Weights of a small GPT-style language model, trained from scratch on English Wikipedia.
Size: 13 layers, width 128, 2 heads of 64, MLP 512 tanh GELU, vocabulary 4993, 3.88M parameters.
Training: a variant of SOAP for these matrices, 227M tokens, 3464 steps.
Each number is 128 + 24 x the weight over its row's rms, rounded and kept within 0 to 255. Layers, rows and columns count from 0. Numbers have three digits each. The size before them is the row's rms in percent of the matrix's.

# layer 4 attention key, 128x128, rms 0.147, rows 100-127, columns 0-63
115:102129126160120147113132095147133126121130139132107120185113092120108164132158147145136162080139131123145118182187123092108135103142116120136121111152121149078111095112138148126111132115110104
118:161115150093138141148131124126137129137108129135099125125132126141143111163125113173151102118144083132058133136099118153100099157129132198086138115173095108101167123094124143138113109144103148
113:125145114170139143120081157155084133141109138112132136113126126121130116096143097123120120157103136128147162105152114158116141137157129142122098139164161150146117161128153048143175128159157105
110:120136166156130135168137098140114078121136147148151152118116121150109130114117155132157094144091117160146146116124115049092104132179123134109150145129171138153142125090157139143121123191111117
109:159133160132159145113108111131117155125094139099140136131178100143147144104067116141121130095119138170173113142147150156172130116132143130117144126145187150125130163139122110098109109119121125
115:150115135162115166107115114111154120099089177131117164093127134112129130095116144099164161107166091149120116152104111116101124123108128096148097133122197069146143101122111127157115108141134142
103:119186101110160123129134139121147169115119169146089112108112146138151106105121098138099147156139140082074119143151135127173077129142149137130144151091073095139112101121118141117141109151119137
113:122072124100134109146163109118115157107144120099155139046140150128152144151136152134117128129088115158103129168157147098131132081130129097133166146116096135129130126134133140134139109165099149
097:095147146096127127147132112102125125109138124163108085091138131138117134098142116152116149106105118152120132164118170102144155108164162109101134115121101118149099127101118145123184140066109140
103:112145144108137145165087108142110130125092107139121109097147160173110124114135137090141110114107139122131158157096141133071124146083125153139147151127136133136122120163143112138136126104141125
117:170103169115135093131094176116074144126125151095143168134126106148124144152107131118136128113112130146103112116157136145133138168117133158140100130099090125148087164134117117080168149132164171
116:115111120099137143127133132143116140138128128112105126130125100101167208114119142122093176092154082156113163111103112114091142172106124149132089110118111127144151142116160130097108106134164137
111:085102156121121102118137109128116123073136108123109076130085108123088132111115137139163154132159108140132155179130117162146141082137149156104132122173082121115106118129154124117146117099109157
104:097104172105107088129089095120160128145115091098145117156098137148090164128178098124157138191120109137087127102143118123116190103118149148100150142128128144087135120105195116071135141131149091
120:105140120150146111117155119163121093111155110110127081152077133132121139101149109132121108139116160117094155109113114131164112169098129109150157114126139165145113078087132131072118113180144121
106:120132140152102123149138109158150157193136078123117108112147167171143130145150111142149114119133109084122109123138132112120147106156110111074118128140125136149124114122155153075081134098143140
110:074109134126109137105127155158126122102139137092126141136141137114095140138150088165139099083116076141111109113140160116135154127160156137116107093116108105143130098129149115162090118138133107
102:082140146170133158183123116115127141104143147093113101150108181100128123112102143109103147129179127086164123142128164114132102116121137103081109131133139150172154134125083106102128126127115144
104:154117110120142132109155139119100156114139098155149124144122154149129162137098111114132104137106116161126116144135094081108161162129148114105146118154097115146145154118098080125113095140132156
102:158111170150150129127097093119159159110105113109108136137113119136140170115146170124097073090117137168098159135113107138089142120135106104081117158146114150146142118155126093097141128143141103
109:111137114139099119097107096151159115106151096102101110115154151151088107131139099074144130154140154124136144079146117086121095144167142118158137147118107110130085151174120153138106089130154115
122:163178155114144127146125129137143100153112091129121127155154135117174098159094140085121115140107171176158139144133104113123110103078123140137138165133151152108126163138126161162115098092141127
110:107147134141103139136145147093103142132118130142137133104151103126166143152135172137132182086102091164083099194154150119140140118117155132133136108147174136164111104158141186094090120108115115
121:127132148111136127146118108101162120147143124132167115139125092143135143112093112086083123130120145149137167127152127130107105121094147146098145132107074113134098136149110117144160143140109145
114:113128097109124125151108164108100103107127109149084144095122098142157138108116151083148110114066122138102150097137135146110114128135110097120144103140123092131131100180102117125151109166092095
112:139136147170097085098142167147154092143129126151065155099115126124166135130120091170106160124111136152131145102109119138160124106144121139119122123166131166140166127121109171133171118144096117
099:182159100086119114131122130109106153127171116115126115087105095118116145116157128123162136115100150128181116125154108174117136125152167159133103155100119135114106134137115125162136149112130108
115:142101134147152152106143140163123105159113093099148138100127120137104111136122111116162108186123170137095144095113103125135113166064095115079147107170145112136120153117103085151103170159103148